From a checkpoint of a small transformer trained on Wikipedia.
Size: 13 layers, width 64, 2 heads of 32, MLP 64 SwiGLU, vocabulary 1024, 0.491M parameters.
Each number is 500 + 40 x the weight over its row's rms, rounded and kept within 0 to 999. Layers, rows and columns count from 0. Numbers have three digits each. The size before them is the row's rms in percent of the matrix's.

# v: layer 8 attention value, 64x64, rms 0.157, rows 54-63, columns 0-63
# o: layer 8 attention output (transposed), 64x64, rms 0.153, rows 54-63, columns 0-63
# gate: layer 8 MLP gate, 64x64, rms 0.169, rows 0-6, columns 0-63
# up: layer 8 MLP up, 64x64, rms 0.157, rows 0-6, columns 0-63
# down: layer 8 MLP down (transposed), 64x64, rms 0.146, rows 0-5, columns 0-63
v54 094:586482489475411481467532533518460438447539488488445549523529570429469538426538476439541496501503542561485513493503483444470533455512472485421534546501457529507577488522511486489514469435491469
o54 095:472430505536532596502524472555401493463500543578535447493513563474533540488508428484499531525505473512598496510513470506480489479520475499552558536529503508422519471474491504441468570467524538
v55 093:486488485477504530478461516481544496510580507439513537588495553488423487546510457436480419494444467548424515546565522535542518536521466476443478521510527490514526590465460486491427532519538521
o55 095:582391485522529530498509564510536594545441471512474469545559558534448557511458485514503528496419535488518527513574551513473518528446452447468532496466519474498524489534498486488536509563504524
v56 086:504507503513490550490497509396479463475465500572485449526535467459464581466497458514543512461539538446517473466485546486477453540409573514480480452468547458526507516494552450457434486436563481
o56 089:483518515521517485482498455490399452392470542493562501502480569514457474511477526512500490419486457584493453486458507537554559585529558495485519537505444486446444506472490531501531465513444498
v57 100:501506526443511484438496509607520515459541481477517599589543580489439528501428518462523501539453544492481457508557504481524548540507462465480480492517562585513456557474471526504522495515502507
o57 104:395430497480462572496499603469509555549447473540424469526503577510477515498476468494493526561425526464521500540505472496480499456477460501459570517553497553462538531485474497479552535502524496
v58 079:508493518507480479431579482577489524588516488464517506503512480448546475559490553494482508522524440459538485541453517478429518406481460455474545454586547486474470538452509528535520550483471562
o58 081:425504490492434491438552579499481468494474396525501467498506463482533412489502492554484412597523550470486539510459467530502525483411497514461499458488540478509506459529486537506536557484521506
v59 092:563471474523494487519566547420507447475426468518483502494518498472569570415521504533509489505475498473509527498483573491452489431489508521515566502568532462515596504485501450499564423529487453
o59 102:483516456519496476467498466464479400484455516530621487452548556485510544464552487501507532531560429535538511489446479545549439512525516436548492463468541463416491482444507480461506529485465503
v60 105:477538527493519503539576496522555532571523492497541528461502583566427510457516478482493546532447498479470548492497533501466587543540577556570559509494539563502570492444501546499504530505517479
o60 112:478571469508546454513449525502577447571465515532474520484542491519554518519543520538554504422458434467424572485557492492562449468495529450435548538547541482505498467518507521529453518541520497
v61 095:576504432479524466572464539476536481461444498411480538450523491480522461435551507493600512542537419496438465539505543458546481508499495528474570454574506530495523473481515507476501486488518457
o61 096:506517439514500527589491476508490458552477498529539498439549488496497566409475442434532495465540440524616552453485494488535483539476476507444507564506542496511443524545465462499527466486500557
v62 089:536475531534481532467611480547530437449522460517490524539518516506470485509505544542530562550562555459507497493466519463569529449510431480548533428427516506507474487501518489557550446535561547
o62 088:430515569554492565473528487466580455462452507478466492505518519521516445482465511476493519515511501465525525475446409489555505415496460560489511467504522530433480447487428432456503516458584502
v63 100:503498478507507505552413537473547521547483547473420557546514405506456436461541535492413542520494534545476546516533477504419476565520418494528532496538479454497505496520494496487526470528456445
o63 105:537528504499535505549514531486518590532506553517543499501514427474494577441549498527497498502558490493559477518560567419444498480573479498486436509488527486547456492447567426425533482511520481
gate0 091:570475545501494505565489550438539545499545522546474509451518447446518469483490563459482448515466518497495481527537490489565532536539420490498539520481500501481569492499590562505505455483520623
up0 096:495584480502417501578413504501456554462456508489509509467506581491462515508455462484407533568454505432473532482491457446516505477501441472548465468456498492502474524516549457442531453515487507
down0 097:444461476487505496487554486509456469534574504494539532462505554547502548498489514504522515453558485531489511477501480487513484520463522524444437608480366515513448429530480569415518486507516478
gate1 109:512458560481509583475496418484519549428483445566570498453470504457489557517498489475422512514532578493546452537508560514514494492493573519573440481499493461488488467534488418483497513478497539
up1 109:586503494500519490518467478508537487445542523547545478555479450447431512457487495463488444497578504466505449510459505488544569468531544510535517491514433453476483501482626503441506537572468535
down1 104:578540468506474499476469489436422453453465544507461489494479446500511402537509493541470533482450540523514516432600504558477522496511484555552482520474455538581472477550508507482476473549440518
gate2 106:525453441542506471491492548429454561515459470467433499537526444545462546494487453512454513516540477557505531546504499502554498443459536453499554530460474522434425452535531479508484396552468492
up2 102:444516472489428529536535474486499518514526515482511565531490487529585520451450495511546501534494516491540524470511546450574536529435488502566493469530548462551555502453445563498497499549619443
down2 095:572469511530491478448498531458566521512547515539529471518507564503429484490486516448493500539544524507511458471415508489424544470503478396567478617564468543490505515509498488548513462522531510
gate3 099:477471510491518554474548485485505501450503479470550523507537486433468495555532538538476533537478516537467558493475577509527550503430500374540506456492496491458560528419529542516430448470496569
up3 104:520523564528501534541472466529511432513473485470453536490477531492508572527479510407506445501520523489515561497421550494531500497528466524537533546486472475430469473474485566428397445456433517
down3 104:564480565489538522514565487483438605463452562438453501497522484544539467548577474489495491490502497506464503453528484479499446524565481430483546522440509456551453567493520551504531557525503504
gate4 105:426460521547568543514469489526451588515474523546483566538515519460487564447539547543474501503533549475484526521460552487473510508581506480460530517521511560556543528493435434510548487498586513
up4 101:501507493519407480563570500477523547483510404545504446424477533482495540495496475549527453472518553513452438534465478500514486478572561492444566488479504512555469434483497457551493558535521539
down4 103:504502567556512481538420471567463483474500505490471475471485539515508567500603529537502603502452509443502522490558525482547474515499562555557489538509465412528521473521494426463513540525506511
gate5 099:501496456477499531483483509495536472506538488480477559527520610574450573548533544471467484528472509527415483517447498534517497537548510465480570436488419465471482411522553540559507492486533524
up5 101:485462447550468502509443546514464488508499585488485522474479475437530506449451421430451475526459476572530497549475456566511449457431439511473511530526552548496501506508416470524448524471459509
down5 100:466499558481492460517529463490509531473496441521435494470424522515478447510535476523471561497463562523470478479470535439475566440521501431500414594469532534524520441467552496528528483551510578
gate6 095:524551496498488562524496503517472516451515462506606550461488537562501537473465434487473546492534583488467511565526488512449467540533446449504544481497588520517540442516527531556425534473539464
up6 094:504468515511507493554467432466535529521541505470477543399460513507540472483532448532548511445422464484487525509514512513509482467497519554438485418513496491553459537537490401397492503570530520